{"n_layer": 8, "d_model": 256, "n_head": 2, "n_kv_head": 2, "head_dim": 128, "d_mlp": 704, "vocab_size": 1024, "activation": "swiglu", "norm": "rmsnorm", "norm_place": "pre", "norm_eps": 1e-06, "positions": "rope", "rope_base": 10000.0, "rope_fraction": 1.0, "qk_norm": true, "attn_scale": 0.0897, "bias": "none", "tie_embeddings": true, "parallel_block": false, "extras": ["capped logits"], "init": "uniform", "init_std_qkv": 0.0219, "init_std_o": 0.00548, "init_std_up": 0.0219, "init_std_down": 0.0033, "optimizer": "cautious_adamw", "lr": 0.00127, "beta1": 0.9, "beta2": 0.95, "weight_decay": 0.0, "lr_head": 0.0107, "warmup_steps": 557, "schedule": "wsd", "decay_fraction": 1.0, "decay_shape": "linear", "final_lr_fraction": 0.0, "batch_tokens": 32768, "seq_len": 1024, "doc_mask": true, "train_tokens": 187200000, "steps": 5713, "dataset": "wikipedia_en"}
Each number is 128 + 24 x the weight over its row's rms, rounded and kept within 0 to 255. Layers, rows and columns count from 0. Numbers have three digits each. The size before them is the row's rms in percent of the matrix's.

# layer 2 MLP up, 704x256, rms 0.0532, rows 37-53, columns 0-127
106:172082133175143149118149142099176123075113155150123146106099072128126157171109144135164100110136118151193109140131134157114108092153142142141154120154117151109097131134118136125098153179143164120093091139157123133162115160121137122128107129122150122114084122156105109117134142128137152118092160153158128127127128078116136148166140162130126095110143116101135083139099123142126095110107
098:139164115152171136121099079173114171141096097143096164130161105110090144110124077152105091173092147112135120140126101152139114135098132136169119150120148091134140136149173120124166135141163114164152119137110118173112148097139160101171114141097191102140119108111156125129093146165155131093135109122112147154139108154103119137134137093152113149102132161130110154141118166131121143093154
099:088140118125112139133146172123101126102151107129172129151159110136127096083102159146133112152119129119110106159153150141113132083132085081136144140120133127094129144123150102164141112101147120087119114111098111117115175170145149103136160140108094109157103095179085107097113125088130133139098120076092164126155139119137167135155123121150131133115124088108133085127114134151149087061132
100:128129148132096107117159160143131077157126114124072138133159133127127122109143144137101106115196125107098146120095122178104187130118156121131096136121121122127085120126066116120139112106102103180119136152131151104145143125132089135116132128132116116141130130128094112132148099097134143119152140118144134132155134132126120143139142151092142156116099093116122106164069112117134113092037
105:139122072102101158156109153133157134128142087128105128140114117120137136085154148124118166122137118125122147166099126125115119114082110094097103152106120063126112138176159139081122121122095138113140120117143157149112160103125096098120105149135119095122173133133124121118112146135125150121131148152168150137141092113133115118128073147158150131102119131115079125163122118102140091171119
102:108080150130088122133162123130107099158133137120109140087085109112128122098147105147096128128130090143091171089118111107099140155180148087138142133164080133099109127099104120112187131116126093123085116120118157137165101124117151133132157131105115150161136104130125087143112128138116128112110169136131128181164125112113097161159123101096138140075105143097143153103172122128111107134088
106:095097166101126111123160187120121115118142134122140113116146121172117187096146178156125136119145137165143122090130111111114102140109135128091127117096116159112082152126133168143078107087120083162143110102111112134102099115151157165121105113148112114145169152102147158110132067152094152089118141099126114088152128138139133177096133113173145109124156147146119148121148077117134117138135
096:171136105145131167145094139144148088117127104113093109185117122150124137165140157141167105133124173081171079112102143117135119103114086173131109089096116092089137134117147110146093136135141164151122098109120119150149092134100122135141134146099130094100112163107187138153102122162117107142121168118113107140100128084112128134132116155135105146150062108155118089135138114109132131147165
098:103073094157123120130105133113138138132112124180083182139096153071143144117151124146090120127119120133116099096126109149174140136122148129083096117086203120161091077129129153108170120171088131138089143139166138107114115094152087106125161128131125089101123131098163139098115084127071133107150158163127134138148174152151128133095142114125143097111126091111165109131140109113125093122148
095:150054149131145093128138096070129153128153096120148136114105126141133130121123093102095153137128159119151148124083161162088114101157115171113135180103119151126106144104146126096144119155108150127158125103103118145131133109135126140116130138128148144128105166118112106145137163131135119182154165116144077146179156105151108145131134187119173167149131131097109087104121110071076140099145
096:144114118154089153130150143148132150142132148109117126153081155137136162089126085165133160120148125117121116146101106101128136151123131145147123137137108077099146117135135078138144172075165099147157127118123150104095121083167125124113151109088174133109152134121097102115123108127137126130073084117127129159149092119190098161153119135099098135121133073146152141138106108163114097107147
099:129099117092148144132111089156118102094115130145113120102131143123127131110150122101118123129087163088120146151112150133132124135142144101133106186104140078110143107162147123098117155165100169138142125105095126145161108141107138100151121075101172159104164102092143103144113102150111145156135127116101144165105152139126127122105130111162070094133134093109106151092133128101123112119142
098:154102143136098134117128080143151107180126126131122170142096095136109163146127170111099098102118153159089104091110120145178111181145098174142104132146139111162139081150132140137146133177095130137078149161176119171125133136116178121115136114127147158147117138121142164106129107097161097114160124115130126108125121103111113120166106114143096115094147123163112141115125168115116108129108
105:161164138193115133129126079123179122165151122111154153090120115160141148077112146145127154133108145112104079147142125117149099159077096112155110106146099114105145145143178072149074114124154113105131151128157111101154113126131116105114144156131165164184144160132131100107136135120146144151112163119131132134111130144092139132142121165098134128117155154177151168181126086165092161177137
104:097117162136151133104110147103137163118165160124086109107149129136106124108151114162115155123121173103112113139138103142106122097144114113170105165112134139134124147101150128128167115146101134126151162107086128129155168146116098123136155176112114069117143127107099114133170143121117144115133105115174126106168117142145128131173134163119158176170136090137117172104113133129129119094128
099:181175093138124133146091165145097086081082111145165096128165118102106130146101055117139112111111092076126093160126111092131148125140099133131083103124156114128101107116149129122135112135126105159129167151079153118124134091118126121136095109115126098124123139124178089118138087139113118081138120122119129135139133093101133147083124127112131134108157149101145105120144101120161097083132
101:138170094123139121112165114107156111079073134181169092094139092128122130122118116094141125104149150094115164129115094117125124144127151126108153110149098093122154115112115142177081097095173165144094145142096086119113109112120151140078114195119133160129125146112100125132095131148133098139144131138136076104113106122146133135153101097131165152162130125122105140128140154131130128092143
# layer 2 MLP down (transposed), 704x256, rms 0.0491, rows 37-53, columns 0-127
105:107070199160172105142101113161092146130106126120118084107112096110130114144105133132123112103140178137159127153098124165158134101131148136134140149110114084115145122144147177141128135125175134120148108096139136118134064105108115122121145126137116147134134133137155125119122106133117123159147090140109101147120138120108141159159157139123136111135144103168099106108134087141152116124115
090:165151113115106147136119127097129134166073132142142118120144104119121168082119129136124117080106151096142137156111112123136122149144077163122085135125144118157158089114113185131198148129151149140146122138134166143098105120117102132196100102125107109111159134128131127159177148131120129118154119111110176149110111143177101140101128117118109136127130112145130174144169118078125108162123
102:135130076108160144081160106069140101147120110144133115118108105141179138075105162159150101111134051149115138116190127147142133139143123130133111225149135157123097131136166118164119131130103141109150186116137118110124159160127131126144116140143149126123129117162104110114125120159102160121165138109126136131111135104131154112089152122109115135131146131129100151149156094104132093123096
101:190122116135151119106041149142157099107159127130135129152111104092088155120187121094113107114132113150077114120109127127116146104124160110136124156121145116113075151142157163105144082145097109119127138166116110151157097125133117126153125139125187161105154148119131131142123123108120161143110143106108121130090120123106120129114130178162136178157138108103089191142096122095121148096100
108:108162110161152140103135170085134149155142135134143134089113157103091112130088138131143149091141130150131170151127119148095093133129092130132106086158142133154114142121158091087124099115097115102169126092162095143150137077097127150127099131125063164123104119144114113085120103146094166098144112126136177127140117161101100133127121137140153128095144190151141187112138118128109118133118
102:119093116103117113068091124120176076122111141085140124134103145074120135157111156136131105141167138106109156153155143068074105128110111133115149144082190137118180121150131147098146142118101143135111139104157122116092122126138064133107085119159139146099106108133118112158125153111129144128140146133116116082100140170165096124109119124125119101142134081139120151123140119107129154096095
106:129123117129084118098116137135128139118134103129139092108091137138126126141107127130170145143135118086120162107122117152102119168126161125145131122125096133116126131143120183125154144137139148106140090138177101111128140155165100147152133110081131084128112095063157146109167094142126146145131160163114129129119139167120125138107130114163167096113134105127137091106146087159132140144132
099:097154114128120126119117156179103151151097103128133127094144113141128122145113094188147135115138157132138116097090150118143163126101136125129085125172120149121138104118088124084114106154159170117106167166136141128137084111150140136148178119107137127138164147156098110125128096134146141096120112114120108138133098177101100103141095123101114148098174136168144109135127143149093116094118
100:158148100117150125089082126137089168110133099127143123095138073152133103118122171086117151132103071120123158163147148118131153106129133092158142105126109109122139092123197105108096136131152124153163136101133135141130095125115132158129122111136142152140076132116155108179178144132097145167113131088143094139155132152094153072111125132115160132145105138166108116075150148123151108131111
100:097120114131128144136073109132122091122137145106120143133116181131119129062115151097103106111106159170159139085199140094125083109163142113124140134146129118150099119132144175136095107106087130111137110132146143124117167129116138122146104125104164143131123133116148123097098140133147167129128156122082169118145109100114108112089088146112139138147144108114171121124130140113147145115121
096:149121162115141122148109183127136153116123123123110161117128085149120175124180131133138142077141102119115165098102131161132121151136107111116129176133138151136147119109156186138129132141124168102125101175131153154125179134095056143126115118166140127124087147141133101115140163141154156121152133129139053147067140099099130157098144127118121102147100153106130142147172135079145141100130
099:106123090141104086105132114125144131135125135099115110117156110114158151143144125147145136156099135171154112086120107071141128124143097153087131124122122079104092095134114089111152152125125122112151090106136062169121123104124091134146158131119100129143149141149141110131110116118172113117149138111141128104126156145106152128157176100127149115151153140167109132139102110185120151103083
096:151108123201132126152126170091113133096112079160135136172140124115137125131167076163151111126094086135126151122158130121097105125102131065161113140106141116123118149140172123151165104103114183111186150111146107107110082139129106111106135153146144103095104159129101088138083114113105130159130137125183145124157094151098119137128161134120168127104143122074096109110149146119106123121110
104:158148125162137158119070099120112106109132170141156150146174137163156171094145147174160136117105162126135165108127141149159125161090147105106112099146137104131107094107101146155148146110156131134127137163143115126107122130097133150105113118133088086106122123141137138094138130144181099156095135154121183172107110113122146145107160112095130137137184109102134136114138126144140116167123
107:110161165139140100158076126111144113168102139132147109142143102126139143148121126129143148156142157132175097126155123128133126136147096152122111125146082125132125140132124111109081127123108118088156152133091089138143117108113132146114121138110084139100137139152141122115145158117144144115105131141174162102111132155135148170156094070124135161116152118084156125103120099137105152144135
096:149113085133089109143137150116139063107098103132125154118161145122114134085124124123114144134112135135116105124133156123161135115154148130105113139122139121096138084126104146126097150125148100177117116166090133188095119170168157133078123108144139119100149152117130099135110085106127151129119140105145133104119117130070096054111105102121156134118135123106132134120156114113115122086113
101:153156158124125106149158180095123152178091144112117103109100141222141182114106135168135126092114075134115098144090137130135127138101123097105139116121097164119122087161101175176160137107119116138141173136151096142112123104127141125118113125122124113146165151184126114107133138126162099094137112150157134094114158150148143141159146135128117093097160136119124121154061124120124148153106
# layer 2 MLP gate, 704x256, rms 0.0567, rows 38-54, columns 0-127
092:183165121130206152135113137116159145137116101120106127115160179108139107077145147092136125113153135138120126123113141107136113077155145066135149157108164152100127121157140158158143097101095124127131104117128143143109112176110106100111153115148129122104161135101125097128105112110127103148129133113139129114105130122139153129102160126123135162133123142166146130157145091117157171126121
103:109158135122127134125148159159190142176140154090094167112129125152138135112101144145128161113132132158121122096101159118135115147144112131127130149114135140170123136082105140106141135102114137115118136107184117106098131152107106137142133174121123150089084132162129144176083150112164127162115136109154113180118098144062114137130080176121128146098139118146134143157157110146169127145094
093:133103119115098148119164123120152147119115141083176140097105121112148103166140143078138079136126157137133128133153136150135119151113116098100158121132092110121101146175105159125133131115131084144139134123186149118163171113109140124137126139154163121143114124143119106105081137140099141121114155122131123114121168155102153135116158134132106133182157145132086168166152097096149152127111
114:126125133094137137152124104147126151177153135129145092107155098134148160122172147149116136103125145152139135116107131061134171124137138111108113154116087148093133127115118152118112110098095095121153151058121128111104117141150162119108150118122131115143123109171115132122126121102169141132105134111143135159117139122078210145125144153126121115108155141091104168150177140099110128170144
092:147115107113081125080144147175126099142128097099136136123096147134126120162145087100126086095074119110124157077098090143138136123100146119115127106082158138142113119111117133092168140173097151159125160122181135147099109111162112122117190122141128144128091111101107076111143138112104139141118136121133136127123124115128129120098119180088136133130133121061107169116160144141142127142113
109:101196126103126098135129142123136128144120136123153131106200111163173129167106152119143109137136106136123144109137129101117139102099111107079112103113150132137156118102155125171128115103127154088168127160125157099160143133153109106124096110110114149101132133160094144066154153143148157094101098101134117105096154151139095091162163096138147098179130125177134167118123134151148125153120
090:183116128092141130148155123086135099119166114127097089104123147136115156094141117112111121147124130193144141156139109144077157147108132118140161127106119124126121174163129128201153148118074148111131130112110159104122200115093128131096059136126130150131095111110156154111124141105137119130135140109124184148116118104165158125113139134143154058157127164068145112111096118102109115149112
098:133156118110140126148136148114134158098145143107154094085128173123120130116179088168115137105156157134134147100118128154091122098158102114137159166122108191102114144153145118116134096169147137083115164168101100161131189132147130093113102149147164124096146150094125087124098166162130130146112165115141136131109073089141154109133163116120116125161173110108149135131140094150119140112102
099:122094133109145090136149105119131160126159116146122115108113126117133136160134090135090129174172129127145119130073149130142161098173130164092149137114132123101105110127112148134135125119150197149124140103117131135134135124123123111105149168148105182128116123158118095116157121188154146131123185111135107152164135126162130172133170100144144168111103120142139121111073122122135128154131
092:127089143137070114148084119106129136117151118111152130161111120104167104088152130110127148139153116173137138139157132076155132129126123117133167117155060095143143126129138150129103168153127126149144146082097133146120138130169116141128137143118115093150091162091110148125101095093148102154124160109111135149146126094146102123113090106145119142104192075162117098135112102158071160141130
102:114125137139128146098114128142131141120141112106088141113144164115128168180140141168110142139149124126124111129100144131127127145104137162098101117130092103126108116112136119164150126134104124124119129150133111121106104106120067090155142124138110151154131109137160094149110171142155144142127170176134151114143104113119137118131155118176105082102085123125153117150157099141133124116122
091:086099112113142119162152151127104083106122107125144115122156118131136116147161119174104161163134134115097116162124127098125125195110164131113116133124136155119123139149156119125167113089130155135069128078149124143161149097122113119176147122162123150178156166170117099142114135139129136143121167124151186106199136095077132127111152146131118105125126126121083134138117062109144158091109
110:120095117117123117108119140105097119129110130167110139112148115126089185127165120100199073095146125189122112152096108124161119189124128125128146079119093143179153118103103134108133135080116124151085086119159132144165098114121094109119130142124101127124113112129110163100142123116162120152133155115121129132154111158136155102132143133063147124121151137123127163148140098105101134140136
107:118135106088121132100125120149075130120131132166150101116150154093156133130119166130162124163166108123113148141125134130141156160132159141141100152142098126118142120122150145127113135110113123103096115115161122152127140117136107116126179143148155138155148106109116147081145140149105141147131115113107110166106114125125160138141108139129115123127123084157082140107150138127094084133090
099:098098150117171118108128111106134092192131163141093130136139165120084167129115161108165082126119121116163173101127132126129111126131086124122165127159159125154172120116127123148136137151160153115123128144117147109141123124123119114152114092092102130166150160126127116146145123143178146134134147156089118138145108114169132137156126164155154111123109110157152133100115105103137147150107
099:093108175133136131154143110162122121115131113100118152114116129113192149076147145120116114101146161130114089116135131129116108128125121145129131150127110106107120112131136117126087148131172126151109132109100086139128154151105136119107165126116121121172171170159160117166141095133149160154122134176117136171151112148109142143141127128115146103113124099072138144133137153088125123099137
103:119131093153119101138123088158114145140145133164097137127097128135133157095156129139154127101157137135066127122128148122081129136093161122095109123133139098153094109106116115141136131104162137174140126119132110141125125079141092157158121165124124130127144100124148103177152126115125087099078152155149140147136159082114136126111186138128104123130119135139117182136115105118137184129145